Each number is 128 + 24 x the weight over the matrix's rms, rounded and kept within 0 to 255. Layers, rows and columns count from 0.

# layer 5 MLP down (transposed), 1536x256, rms 0.109, rows 754-780, columns 0-127
[[105 165 163 128 108 126 101  95 129 145 169 145  94 131 161 124 145 114 153 101  86  84 101 134 133 139 105 133 107 144 149 102 166 111 111 120 130 133 161  93 117 109 105  89 138 123 193  82  96 153 104 153 140 141 140  95 163 139 111 168 141 102 111 110 134 101 130 102 117 218 114 134 153 120 154 106 121 150 138  65 110 161 102 152 177  69 134 138 112 118 114 135  99 133 105 139 130 124  96 159 113 139 139 125 127 136 103 150 161 125 122 117 114 109 128 180 110 119 128 174 122 176  91 157 108 136 131  99]
 [143 127 101  90 120 117 149 110 117 141 131 106  97 118 154 138 118 139 130 171 163 147  90 157  93 103 146 139  87 126 120 123 130 149 160  92 153 108 102 169  61 148  97 114 138 109 101 146 138 112 137  99 114 130 185  92 107  89 111 147 132 142 110 123 177 172  85 159 114 122 134 112 102 170 121 150 106 122 159 178 116 125  87 134 149 123 162 139  99 157  74 142 158 122 153 153 128 128 124 115 135 178 148 141 129 126 167  71 138 137 131  89 107 160 143 149 117 149 123 123 150  92 153 139 121 135 128 152]
 [128 153  99 144  85 138 119  91 126 105 158 131 158 125 109  97 132 120 124 123 115 167 137 112 161 108 187 129 190 128 123  97 149 126 135 132 133 123 126 150 105 132 103 163 123 139  75 122 109 166 126 130 124 104 182 103 118 123 141 140 143 146 159  57 143 125 116 136 110 128 148 118 141  98 119 145 119 151 117 128 113 176 123 121 151 114 115 156 131  80  86 107 126 137 125 122 121 128 156 109 121 134  70 160 131 125 145 121 156 163 125 102 147  94 125 143 172 120 109 144 140 121 113 143 112 137 146 132]
 [119 109 118 131 191 109 135 150 141 163  89 113 115 151 133 177 141 141  92 179 171 144 134 150 142 101 182 120 144 164 137 134 159 121 160 185  73 114 146 115 146 171 120  34 134 100 151 126 136 141 114 130 145 151 129 150 118 155  74  87 139 150 105 136 112 122 111 142 154 151 164 154 169 154  86 150 114 170  97 124  65 145 134 171 127  97 124 124 157 158 157 155 155 130 149 183 111 204 124 143 137 131 135 168 113 113 125 140  92 165 143  95 185 203  87 117 115 100 122  89 130 128 150  98 151 104 131 108]
 [135 181  93 152 114 120 133 135 115 158 122 135 145 150 107  99 136 127 162 154 118 107 140 140 113  89 142  79 150 119 142 122 117 142  88 133 151 152 116 133 129 106 133 124 158 163  87  93  97 138 121 148 146 117 124 136 131 126 125 107 165 108 130 127 178 119 138  82 103 143 138 176 153 135 111 122 155 103 199 110 113 113 132 132 135 121 138 118 120 127 135 171 165 153 122 120 125 150 107 150 116 146 126 142  99 103 122 120 148 126 144 124 176 131 111 117 126 157 136  95 101 107 138 140 124 130 187 139]
 [110 136  98 130  82  85 132 141  74 101  87  89  53 156 141  86 106 157 134 117 144 197 137 125 128 147 107 133 143 145 119 103 143 170 129 130 133 107  99 166 157 134  96 129 159 147 119 117 176 102 119 120 159 122 154 121 109  84 178 131 131 112 132 105 123 165 132 129  55  86 143 116 119  57 131 149 116  94 201 132 140 142 115 118  79 146 105 172  99 132 145 100 104 119 169 157 118 168 125 110 103 127 126  96 112 117 126 108  96 133 104 140  90 121 155 161  97 112 111 138 168 118 118  87 144 115 127 140]
 [141 128 128 131 143 111 152 110 199 154 131 151 107 124  95 128 125 146 139  98 122 122 146 144 149 114 144 154 145 137 137 165  82 155 167 104 165 117 124 176  94  85 137 110  91 114 118  69 132 159 132 144 128 137 113 120  87 112 164 136 115  92 122 160  95 159 162 135  96 191 123 144  95 137 123 124 110 107 112 108 136 148  84 152 120 143 182 124 121 136 132  94 133 107 108  84  98 140  75 130  98  78 114 144 123 121 169 100 136 145 127 169 146 128 146 140 158 128 131 103 122 113 150 147 137 134 129 124]
 [108 112 105 106 158 110  94 108 115 128 143 114 122 134 130 175  91  91 117 126 128 131 114 121  88 126 126 131  94 119 173 174 170 117 131 101 139 120 122 134 138 124 105 151  86 174 105 121 142 153 102 149 128 114 135 164 135 124 153 116 112 134 158 151 149 124 164 107  95 140 106  97  75 117 120 130 131  74 110 105 128 130 134  98 122 125 122 161 136 111 147 149 132 132 117 124 143 109 134 142  91  84 144 128 119 114 146 123 123 148 147 164 172 141 159 135 141 144 154 121 127 117 133 110 118 114 126 134]
 [137 145  95 141 190 121 178 126 119 132 133 136 191 162 175 124 140 114 133 108 151 130 150  95 156 120 124 144 109 111 165 146  99 139 120 123 140 169  96 132 100 144 137 137 157 133 116 120 117 145 106 118 150 109  98 140 141 115  96 141 147 127 147 123 130 131 136 115  85 100 138 100  98 102 166 148 117  94 127 132 144 116 144 121 151 139 106 135  96 122 133 144 133 130 142 150 147 127 117 112 111 118 146 132 102 139 106 107 187 104 149 127 120 149 114 118 125  95  86 123 117 140 117 131 152 124 142 104]
 [108 147 116 111 113 120 122  59 161 155 175 188 138 129 122 154 140 111  95 171 128 152 129 118  81 108  86 149 130 145 132 103 138 140 157 111 140 169 141 140  95 105 136 151 160 136 137 141 112 128 116 125 135 129 133 138  64 138 126 174 140 145 149 111 123 135 137 139  94 106 144 100 125 112 174 149 110 131 111 152  93  83 133 104 126 134  77 170 107 178 115 169 129 100 146 113 159 142 133 161 125 126 126 168  98 107 119  86 164 125  62 125 138 122 180 106 122 127 131 129 130 152 130 116 115  90 108 142]
 [115 105 122 111 169 159 157 139 164 126 160 135 126 124 144 120 104 142 118  93 101 125 101 124 124 165 135 108 138 139 104 114 154 163 136 136 134 104 124 143 148 142 139 141 123  95 150 100 137 140 138 133  70 123 137 106 110 103 135 124 150 136 109 107 126 116 134 135 104 175  91 158 101 114 137 191 128 135 113 154 146 138 103 158 126 144 134 113 125 137 175  92 134 115 155 137 130 128 153 152 131 120 107 128 148 120 111  92 114  69 118 135 118 138 140 152 149  97  87 170  95 136 127  95 148  92  94 126]
 [106  97 153 115 121 116 130 157 139 121 123 125 130 112 124 156 125 131 137 132 141  94 111 149  91 151 177 112 140 147 145 155 118 105 142 115 119 147 151  76 120  88 147 130 108 107 148 119 146  99 160 141 150 109 125 142 125 137 139 167 153 116 139 171 179 134 170 133 160 129 119 155 128 114 147 177 107 127 143 113 141 120  98 111 179 130 112  85 144 125 137 133 121 128 112 138 117 145 105 116 139 125 126 126 176 113  67 136 163 116 120 140 120 146 138 170 111 138 132 162  87  63 123 106 109 131 126 152]
 [124 175 159 112 102 125 125 163  58 133 148 151 100 134 163 115 146 163 167  79 100 187 157 147  91 127 165 144 125 137 109  87 158 170 195 117 162 102 144 157  98 137 112 115 129  85 117 129 128 153 111 162  93 122  99 145 130  77 128 121 126 102  94 112 152 127 156 122 156 126 120 121 131 122  91  78 100 140 100 104 131 107 110  83 149 136 153 151 184 110  92 164 118 133  96  88 129 150 129 124 155 176 100  81 127 130 122  86 111 135  60 163 126 166  85 124  72 118 117 143 115 114 169 137 147  93 123 108]
 [100 136  88 118 127 157 131 132  85  63 163 133  97 174 155 136 103  97 167 100 155  91 162 158 107 117 134  31 141 151 128 122  88 110  95 163  66 126 124 127 146  96 123 140  74 115 117 178 112 160 164 150 104 145 116 131 190 114 104 158 136 193 102 164 177 145 140 107  81 121 151 121 101 170 102  97 133 142  98 120 135 102 104 112 106 124 161 107 131  90 163 108 173  94 126 163 166 102 178 140 141 143 111 132 163  99 149 150 138 121  77 136 169  69 114  90 125 154 112 146 129 119 152  79 156 143 126 111]
 [153 139 100 114 142 125 127 141 110 113 143 107 143 127  98 113 155 141 109 102  85 147 104 110 161 148 107 153  76 102 154 149 136 130 107  74 147 131 127 118  96 136 138 135 128 144 138 114 150 113 109 167  92 131  95 111 128  94 122 129 135 127  70 158 141 163 124 128 120 144 134 138 143 111 112 100 115 160 125 142  99 120 163 155 142 127 128 143 123 165 134 151 140 131  93  99 122 134 126 145 148 164 157 129 158  81  96 137 132 109 135 107 124 104 160  81 150 168 119 185 123 153 141 117 127  93 118 132]
 [ 98  88 134 127 158 129 149 102 144 108 149 130 142 131 139  64 161 164 119 139 100 155 100 127 137 150 148  96 148  83 126 139 134 126 160  81 135 137 116 130 144 116 150 156 122 112 140 187 124 113 161 130 106 106 133 174 122 105 147 108 100 125 129 116 155 100  77 142 144 140 128 108 122 107  84 147 122 111 150 119 161 162 119 156 135 131 118  70 112 144 169 128 128  63 127  83 151 121  96 156 149 115 101 134 132 113 149 108 119 128 172 135 130 118 130 128 118 185 139 124 140 134 138 138  90 100 171 152]
 [172 144 127 144 156 170 101 105 103  65 123 149 146 125 191 126 125  96 128 108 126 125 149 139  99 128  81 111 129  56 144 120 174 133 129 130 176 151 130 135 113 131 169 154 142 129 112 167 120 110 112 101 153 137 144 102 144 142 127 130 124 136 111 121 136 126 130 101 144 110 122 109 127  83  87 179 162 124 144 145 125 118  67 142  96 182  82 136 117 121 120 143  58 110 119 119 160 101  90 149 103 149 143 136 142 108 119 133 118 146  72 124 143 122 121 121 138  97 119 141 112 127 110 128 136 124 158 123]
 [119 127 146 158 134 123 152 164 201 145 135 118  96 102 143  95 132 103 105 128 144 119 138 152 163 108  98 105 127 123  85 138 131 104 113 138  93 138 123 116  96 130 131 176 113 126 155 149  85 119 126 119  90 118 155  92 129 147 119 148 115 134 103 142 108  88 112 112 117 118 121 123 156 151 162 128 119 129 128 138 147 110 109 152 169 139 114  93 138 165 134  86 115 131 140 126 130 112 152 124  98 126 137 132 141 139 125 125 135 108 151 120 117 129 107 120 120 186 118 101 143 148 140 138 116 123 131 132]
 [ 77 183 136 128 136 116 109  99 104  89 113 133 166 149 148  91 132 162 105 121 127 122 162  96 139 172 133 141 131 126 165 155 114 114 159 104 146 120 175 146 109 133 119 138 122 149 139 162 132 143 100 102 162 109 130 136 118 106 122 142 117 165 132 106 145 147 131 116 120  73 138 202 155 135 124 109 140 142 121 119 121 160 151 172 153  78 177 106  87 152 107 166 126 121 125 141 135 130 137 145 144  92 113 144 136 109 144 147 109 180 141 161  98 110  91 144 102 175  95  84 141 108 136 124  97 103 164  68]
 [123 141 137 117 180 147  82 151  84 138 132 132 124 139 107  96 168 138 113 124 137 150 153 137 133 128 128 122  78 120 139 151  83 128  94 143 143 148 153 143 125 143 108 151 143 127 121 168 111 124  89 180 119 113 153 114  56 106 114 153  94 120 118 126 157 144 104 117 120 114 173 146 123 125 168 116 141 130 136 120 132  97  72  89 113 147 151 142 114 142 118 130 173 135 128 111  74 147 123 153 153  93 149 127 105 132 118 122 108 132 122 135 132 110 121 107 122 181 151 118 134 110 163 115  63 144 135 111]
 [104 146 122 135 134 120 119 126 123 144 161 160  81 117 117  97 132 130 148 123 143 106 112 121 141 142  81 120 114 163 156 103 133  97 135 113 110 125 120 127 123 124 124 111 143 166 118  61  79 121 128 162 132 159 112 116 139 112 104 141 141  92 122 120 146 136 119 114 127 157 128 155 118 155 160 103  85  84  99 147 131 174 135 124 113 138 157 117 117 135 118 131 149 135 143 141 142 148 114 137 155 122 134 157  97 205 141  98 138 139 131 173 108  90 121 140 129 129 107 144 109 138  73 148 143 150 120 130]
 [112 153 132 162 150 127 124 118 138 154 144 128 132 132  97 135 124 131 156 105 141 111  98 154 116 142  82 102 122 101 125 105 122 138 106 123 136  90 128 183 123 133 136 149 110 139 151 140 149  98 154 145 113 133 146 129 164 129 110 141 155 101 131 132 102 120 146 153 118 145 140 114 121 106 129 146 134 130 128 162 115 132 113 106 114 109 128 101 132 133 129 161 103 164 160 115 129 106 153 136 139 145  78 136 145 115 103 172  75 166 129 117 116 127 123 121 141 136 150 126 128 138 142 105 129 141 114 100]
 [117 175 163 155 119  81 102 111 145 177 145  93 165 138 141 110 127 112 142 110 145  89 162 137 164  89 154 183 127  94 140 143  81 139 122 126 173 105  92 130 111 167 128 118 142  83 143 156 146 105 146 156 168 164 119 165 141 128 106 192 182 132 125 124 159 146 146  96  96 116 122 131 129 135 125 143  74 158 139 148 136 150 125  96  97 120 155 174  87 123 125  96 123 174 140 118 175 167 141 161 115 143 160 113 150 114 109 133  88 169 112 133 122 203 178 133 108 144 111 182 122 132 146 110 120 118 146 127]
 [129 117 163 123 134 136 136 108 135 136  93 138 135 108 123 131 150 139 139 113 173 116 122 137  98 118 150 123 128 123 158 151 136 160 167 138 149 152 143 134 141 120 142 136 120  98 117 155 136 137 196 120 110 119 120 151 154 121 142 131 133 113 139  97  93 138 140  85 148 159  90 133 108 136 103 156 137 134 156 137  66 128 126 101  51 120 152 144  90 136 121  99 124 126 127  94 125 136 148 134 110  92 101 140 164  96 122 131  79 171 149 136 180 117 169 162 128 129 123 130  79 121 111 120 130 126 115 100]
 [128 148 114 168 139 147 143 143 118 115 133 145 118 134 156 135 110 117 139 164  81 116 137 116  88 120 129 117 113 140 121 170  97 147 141 129 138 110 150 157 119 139 149 144 105  81 101 129 123  97 183 149  97 117 129 156 126 144  96 149 164 145 148 112 104 142 138 111 145 126 105 148 115 124 119 135 121 174 157 126  72 140 133  99 115 141 113 118 127 112 104 139 141 136 107 142  95 155 155 135 132 132 155 133 122 160 104  94 125 151 140 137 147 134 125 125  95 166 133 110  95  97 153 142 116 105 128 131]
 [133 171 128 175 134 116  92 112 113 131 141 130 111 147 127  94 154 129 164 134 101 137 135 131 151 117  80 105  93 120 114  89 135 118 133 124 121 123 105 153 145 149  79 169 128 144 154 136 137 142 102 121  70 110 135 160 154 123 166 155 139 116 127 128 150 147 132 124 121 152 112 117 125 111 104 116 106  97 118 103 129 109 135 132 118 116 141 113 106 174 128 121 143 172 118 160 115 109 156 123 103 145 117 126 119 111 114 106 160 137 107 121 159 165 145 131 143 135  98 139 118 144 142 125 132 148  96 109]
 [124  82 132 111 126  65 126 142 127 135 137 136 150 110 147 138  82 169 118 132 132 134 148 129 151 136 159 123 124 140 159 147 148 153 154 108 165 155 111 102 110 130 108 131 148 105 145 139 195 144 162 139 132 121 103 178  87  99 162 107 100 142 160 112 108 146 155 120 139 139  70 138 137 105 120 131 157 132 114 119 148 131 109 114 125 155 102 140 124 123 140 118 113 144 108 167 143 132 122 140 163 109 100 178 122 136 148 136 106  86  93 137 126 164 113 172 120  97 146 134 150  99 137 132 120  95  56 127]]
# layer 5 MLP up, 1536x256, rms 0.115, rows 755-781, columns 0-127
[[141 120 133 132 125 124 129 109 104 131 125 120 134 161 128 121 118 146 152 104  95 132 143 132 120 148 136 128 137 121 126 104 147 148 143 120 137 154 121 106 145 127 127 144 118 149 110 117 114 138 145 117 149 105 172 152 145 152 134 159 122 150 124 147 103 144 154 155 135 125 122 159 149 120 115 155  89 129 108  78 147 124 136 105 130 120 121  57  91 130 112  97 130 107 140 121 102 138 115 108 102 149 178 109 107 143 140 117 129 133 131 100 147  72 182 121 112 133 116 118 126 120 126 116 140 137 138 166]
 [123 125  95 126 147  95 154 127 126 135 120 161 149  97 150 134 131 110 146 114 143 145  96 163 124 113 117 134 128 149 139 100  98 120 146 148 161 139  88 104 122 124 114 122 113 136 121 141  93 118 134 134 129 133 142 113 113 154  69 146 175 106 129 121 126 128 121 135 131 148  79  92 146 113 122 139 127 114  86  77  68 145 159 161 120 141 136 136 100 112 109 116 134 173 133  88 125 113 112 132 142 105 150 150 107 117 166 111 118 124 147 147 111 123 127 121 141 123 106 149 136 107 135 149 152 122 135 142]
 [128 139 104 171 132  98  99 108 148  86 161 151 193 111 131 102 154 108 134 118 157 138 184  98  99 109 141  92 102  78 148 156  85 174 108 126 135 162  83 125 169 138 141 110  87 101  88  94 120 125 104 113 145 133 113 133 133 119 133 118 143  99  94 158 108 159  77 112 147 112 126 107 146  57 104 136 162  81 144 107 205 137 181 146 107 188 148 163 126 122 113 118 118 129 125 149 119 141 151 131 125  85 106  57  90 123 101 136  80 100  97 149 143 151 122 152 158 143 111 113 150 161 136  79 105 127 112 105]
 [185 145 113 120 138 149  97 124 109 141  99 128 103  95 140  92 141 135 178  95 145 141 104 153 134 155 151  99 101 155 106 100 161  96 121 103 113  93 100  88 151 147 151 123  94 103  96 114 141 122 114 107 108 148  92 118 105 123 108 168 116 136 126 139 129 134 118 135 137 126 128 108 143 114 137  86 133 127 137 118 157 147 181 122 157  91  86 121 115 110 119 144 137 124 165 136 157 131  99 112 161 109 138 132 155 172 156  99 130 124 147 124 121 154  82 126 161 114 127 138 203 178 105 110 102 144 112 156]
 [106 111 141 153 133 120 123 161 127 104 111 108 144 124 133 168 119  72  99 114 134 158 145 113 111 132 122 131 141 145 131 174 135 124 113 102 126  96 166 150 114 112 147 113 177 138 115 143 134 139 115 159 151 140 136 146 120 138 116 124  95 139  93 153 128 112 128 140 125 105 128 123 137 143 138 113 110 112 116 138 111 139 101 138  87 124 144 109 113 135  77 141 132 109 147 105 118 126 108  95 133 135 139 137 142 144 190 148 170  90 138 101 139  97 136 136 110 135 131 148 150 133 134 160 148 110 106 101]
 [152 102  97 135 114 133 140 143  85 125 137 175 137  90 132 192 146 143 132 135 150 118  93 168 148 123 111  87 138 161 110 115  91 103 114 126 109 162 138  95 114  95 118  72 158 142 101 117 131 159 119 175 108 143 129 106 129 163 167 143 128 148 163  99 109  81  67 151 141 147 124 132 118  97 134 145 116 120 105 115 100 145 132 124 130 158 147 116 103  96  83 124 158 175 125  77 121 118 124 104 173 110 114 135 112  90 109 138 125 113 103 103 138 138 127 133 117 158 123 113  99 138 117 168  86 127 110 147]
 [128 119 111 126 104 127 123 117 141 127 141 132 116 127 152 123 150 152 138 127 156 149 116 143  95 131 120 125 128 104  86 149 143 105 130 154 119 134 143 122 142  93 133 163 130  75 122 111 112 142 136 190 113 162 139 139 152 144 160  91 150 135  87 126 141 134 138 126 160 104  87 111 115 107 120 172 119 127 119 127 115 142  99 173  98 112 101 180  90  78 107 126 130 120 108 157 149 116 124 164 135  85 105  87 122 128 100 121 119  91 139 161 132 169 121 110 110 179 122 143 147 129 122 139 114 140 160 140]
 [145 115 117 141 139 146 137 138  98 125 149 106 102 171 116 134  78 122 143 138 135 115 140 111 104 115 143 124 102 116 138  91 124 160 148 143 123 107 111 120 127  82 141 130 143 126 122 161 171 122 131 119 127 155 137 124 119 107 121 120 160 130 132 111 165 128 118 153 128 150 130 101 106 113 173 147  99  86 127 124 132 153 126 128 125 127 111 141 110 149 125 102 166 135 139 182 122 116 128 152 135 135 146 145 118 140 141 136 115 130 100 133 145 133 155 101 149 142 111 128 128 131 148 132 110 124 130 130]
 [ 98 117  97 135 130 127 102 109 157  90 127 118 103 133 101 122 100 129 108  99 137 129 132 123  78 114 110 110 139 143 155 132 143  81 155 142 122 173  83  91 108  91 132 150 156 103 161 183 147 130 123 124 146 187 115 132  88 128 105 135 100 113 133 136 157 124 153 126 145 109 169 144 160 157 100 107  94 118 138 145 145 123 195 127 144 159 145  93 121 164 123 124 169 128 155 139 134 114 106 137 111 126 162 104 123 141 136 115 123 111 154 116 145 122 119 142  81 120 121 122 166 151 136 113  92 105 119 109]
 [172 159 112 128 128 146 129 135 144 166 167 132 132 131 162 145 128 115 125 194 104 123 138 140 128 163 115 135 132 132 104 112 161  96 116 118 162 126 146  89 118  65  94 141  97 142 123 139 116 153 149 142 124 118 102 117 159 115 123 117 140 108 129 112 114 111  94 123 118  90  93 154 125 153 108 131 127 135 110 149  96 114 110 134 165  93 150 112 118 149 132  93 147 100 120 111 122 137 134 104 144 116 170 156 110 120  89 128 111 111 150 153 110 157  90 166 179 156 158 106 134 132 113 161 141 137 114 156]
 [149 158 117 172 119 109 141 117 142 119 123  96 107 154 127 118  82 119 116 118 104 134 121 100  84 119 116 132 145 182 163 149 120 132  93 115 169 136 116 122 128 100 152 111 129 144 103  73 127 143  86 121 178 116  88 128 122 124 148 132 136 149  47 100 130  86 140 137 139 131 124 114 129 149 116 133 125 137  87 115 143 147 155 150 183 105 133 138 131  97  71 166 145 133 152 168 119  72 127 103 161 106 139 117 165 142 152 122 145 123  98  87 113 139 138 145 130  98 134 113 113 166 135 150 130 140 155 125]
 [142  94  76  86  67 131 130 105  63  94 127 144  69 153  96  99 171 129  60  98 162 153 137  99 171 148  72 136 132 165 211 130 102 149 108 136 160 129 152 129  89 112  92 114 165 122 128 173  78 150 150  97 163  92 125 136 119 128 113 102  94 161 102 136 118 138 105 137 149 159 132 123 125  95 154 118  93 155 111 144  82 114 164 149 102 149 100  99  87 144 120 134 148 137 131 169 141 152 121 141 103 102 153 175  89 181 164  97 157  80 136 106 132 133 127 151 128  90  86  99 146 100  94  92 105 113 141 156]
 [130 128 141  86 154 147 142 149 147 145 149 147 103 132 151 148 112  75  88 179 151 110  95 128 109 126 102 132 149 161 155 114 144 113 147 174 119  83 127 104 123 112 139 162 139 129 135 106 139 116 161 115 155 125 120 110 115 138 119 171 141 124 151 113 188 150 151 112 173 135 133 118 125 127 107 131 121 144 152 102  96 137 130 113 123 131  87 156 110 125 159 140 100 126  88 138 155 113 152 109  93 143 155  93 137 110 100  86  98 134 131 124 117 158 138  94 133 153 140 123 142 126  85  57 124 136 154 146]
 [125 148 113  75 140 160 126  96 126  98 166  81 150 128 122 114 110 113 140 112 148 148 113 134 117 161 167 128 129 118 101 121 145 135 125 107 117 164 180 135 140 136 114 132 111 155 125  85 177 115 152 135 151 141 133 134 148 141 208 118 137  84 138 175 135 130 152 125 122 113 139 133 149 118 127 154 142 149 130 132 136 147 148 166 133 125 154 133 135  76  93 108 133 142 135 153 145 147 112 148  68  93 116 122 140 116 157 100 179 135 138 171 112 106 121 110 105 146 179  87 150 133 100 109  90 145 159 104]
 [132 121 100 135 154 126 126 139 136 131 108 107 101 110 138 129 121 121 142  88 158  99 158 104 115 129 120 134  99 131 134  82 138 110 103 148 142 171 101 127  89 137 142 142 149 145 106 112 132 133 114 116  97 148 134 127 130  87 156 161 100 128 152 156 101 160 161  90 140 129 146 130 120 139 143 143 152 123 139 109 159 139 147 140 127 135 134 140 115  75 136 158 119 100 139 148 127 164 116 135 126 138 158 122  98 130 115 134 108 145 138 101 151  93 133 122 135 137 114 130 153 119 116 124 171 136 127 128]
 [121 136 127 138 120 106 134  78 109 136 139 109  99 131 114 134  97 121 187 141 129 141 106 118 133 131 136 143 140 114 139  72  95 122 105 128 111  78 143 132 124 129 138 111 132 140 128 118 177 142 143 140 119 110 116 130 107 102 105 122 137 118  99 129 118 120 117 170 115 139 127 115  64 179 175 122 112  89  98 122 124 140 135 106 114  86 102 126 166 159 125  96 134 124 154 154 121 140 125 161 138 155 138 139 147 124 124 137 177  99 126 102 125 166 164 151 142 126 124 143 145 121 137 133  38 112 144 130]
 [129 165 145 130 135 122 143 129 100 110 160 143 131 183 123 137  96 138  82 109 104 106  97 123 140 121 133 133 146 154 124 174 126 137 112  80 115 107 121 150 176 136 165 100 153 153 129 163 111 102 144 110 122 137 104 187 110 101 111 140 159 122 135 130 121 126 132 166 119 122 134 121  82 155 101 142 155 128 102 129 110  96 159 118 117  99 104  95 145 151 155 168 123 119 137 165 102 127 149 158 120 128 139 120 103 101 133 131 145 129 140 114 142 145  89 116 129 115 139 143 111 115  89 145 130 130 121 125]
 [100 132  54 111 160 116 137  96 147 157 151 149 134 140 137 112 148 108 144 118 185 141 109 100 134  93 132 125 121 123 138 145 153 146 163 115 108  98 126  91  98 128 131 149  96 130 142 105 122 129 149 116 132 119 100 150 147 105  83 125 146 119 133 121 145 118 145 127  87  94 171  89 141 126 130 126  93 124 135 175 142 105 144  65 125 118 172 137 114 128 168 129 134 128 116 123 142 134 145 124 130 119 133 127 141 101 122 121 127 185 123  80 126 144 119 140 151 115  90 105 137 134  75 142 122 147 158 118]
 [164 133 121 143  98 133 139 106 174 134 117 130 147  83 169 121 134 115 126 105 135 132 120 145 145 141  91 145 116  71 129 130 144 160 147 152 153 143 170 132 115 101 124 167 114 144 145 105  71 136 110 124 132 111  73 108 117 132 106 100 129 168 143 156 165 108 136 144 160  99  90 153 126 158 148 120 166 112 113 147  77 170 121 155 107 144 103 130 170  80 162 100 128 132 137 150 116 139 124 105  73  98  98  78 128 128  86 136 103 117 128 146  97 137 126 157 109 142 120 130 112 166 103 133 110 180 137 147]
 [147 108  88 143 101 140 159 121 103 148 175  90 134 116 128 121  78 126 102 113 101 150 123 139 174 123 126 146 116 141 127 123 128 177 111 123 144 128 149 143 107 146 121 150 132 114 118 124 153 152  97 147  89 100 141 163 111 134 126 170 129 142 133 129  77 156 130 149 113 157 159 121 153 130 135 109 147 145 142 117 135 152 133 134 135 133 129 143  92 156 114 106 137 109 141  90 172 125 132 173 102 108 120  77 170 136 108  88 129 133 137  97 213 135 117 129 126 127 148 137 131 146 148 145  72 142 136 114]
 [130 121  89 141 132 100 125 118 122 135 138 139 126 139 141 118 122  96 153  74 103 108 107 101 119 130 156 117 118 121 145 130 151 128 111 122 132 110 145 104 141 146 117  94 126 140  93 128 135 114 119 112 139 127 129 122 117 136 128 117 132 145 125 115 141 138 176 145 122 128 115 160 117 150 116 141 126 103 100 130 125 131 115 146  80 137 145 109 137 123 125 138 103 134 129 136 113  78 126 152 154 134 105 139 109 132 142  92 143 127 100 136 122 102 189 136 176 127 126 134 125 146 109 120 137 147 185 146]
 [148 134 193 117 134 105 118 131 135  96 143 123 145  94 128  66 139 121  48 120 110 118 104 157 158 134 127 107 115 158 153 144 114 103 153 117 121 157 139 128 145 101 120 159 105 113 125 158 141 169 147 116 195 151 130  83  95 129 127 110 129 130 133 111  95  96 129 117 127 134 140 124 153 199 130 150 129 148 133 167  98  95  79 151 103 108 112 155 119 137 152 110 125 140 140 144 137 136 123 129 159 146 145  82 141 115 156 137 140 136 138 140 109 128  92 106 137 119 160 147 112 140 151 149 107 114 111 105]
 [ 94 126 117 146 140 151 116 137 145 143 135 134 115 160 110 112 127 117 127 109 116 101 133 115 135 103 135 143 114 134  89 133 126 118 159 145 146 100 142 140  98  89  93 194 126 125 125 135 144 137 123 108 101 150 133 118  95 145 118 110 116 179 118 111 114 147 145 118 138 168 121 131 131 130 111 144 159 153 129 155 155 138 154 129 179 163  99 116 102 101 127 162 101 171  80 141 125 113 164 133 121 167 131 112 152  94 151  98 148 125 121 126 125 128 143  87 120 115 115 160 144 152 126 113 174 103  79 148]
 [132 131 105 121 148 127 146 110 209 115 140 159 101 126 144 111 118 128 134 140 118 130 114 139 101  98 131 143 152  72 139 104 133 103 132 133 111 161 106 134 124 134 142 157 143 100  99 124 109  98 184 119 125 136 130 125 106 168 138 137 118 126 127 110 123 124 129 123 107 123 144  90 129 132 139  65 118 168 161 144 160 103 106 148 146 110 142 134 147 106 141 131 119  74 122 116 137 129  99 131 108 121 121 115 104 157 174 131 141  77 119 130 132 112  96 123 138 119 126 121 143 126 115 120 164 125 121 113]
 [113 128 133 117 144 105 144 147 108 139 139 102 136 175 117 150 140 137 123  84 117 155 131 129 110 101 152  94 122 149 158  98 124 135  74  83 138 135 147 132 117 117 138 145 130 119 118 154 115 123 119 117 126 151 130 128 114 117 147 111 114 164 170 142 160 114 102 112  86 149 120 102 126 132 158 147 153 121 158 120 113 145 135 158 127  86 129 149  90 115 126 161 124 148  90 146 113 140 124 106 131 127 148 113  79 132 138 133 145 140 177 121  98 170 145 130 152 139  99 147 135 125  79 121 112  95 149 126]
 [ 94  90 148 144 149 112 131 143  96 140  88 127 143 124  88 134 114 102  94 128 151 148 100 148  92 122 143 161  97 136 145 131 148  74  90 130 152 117 120 103 110  81 157 142 143 182 118 131 127 127 131 152 130 154  73 148 115 162 157 154 162 147 154 187 166 127 104 133 119 113 137 141 106 188 109 102 184 119 128 132 129 124 112 102 106 142  66 167 121 148 110 125 109 112 182 112 133  89 145 113 126 152 125  74 169  93 126 116  63 153 133  84 153 110 154  98 144  99 118 170 138 167 123 133 158  94 147 116]
 [150 171 112 108 111 136 126 114 107 129 128 122 161 153 119 131 154 167 129 107 120 135 146 114 126  91 156 168 124 122 138 138 123 116  86 144 110 129 116 103  85 110 162 161  66 128 123 120  93 116 126 113 145 131 105 129 122 132 140 145 145 165 152 137 139 120 166 121  99 158  93 134 101  98 112 124 121 168 171 115 125 139  87 104 109 159 131 124 107 116 126 145 147 121 106 115 176 129 126 104 103 124 136 135 143 124 159  92 141 111  98 115 112 142 115 151 126 115 150  98 138 108  93 121  92  95 101 134]]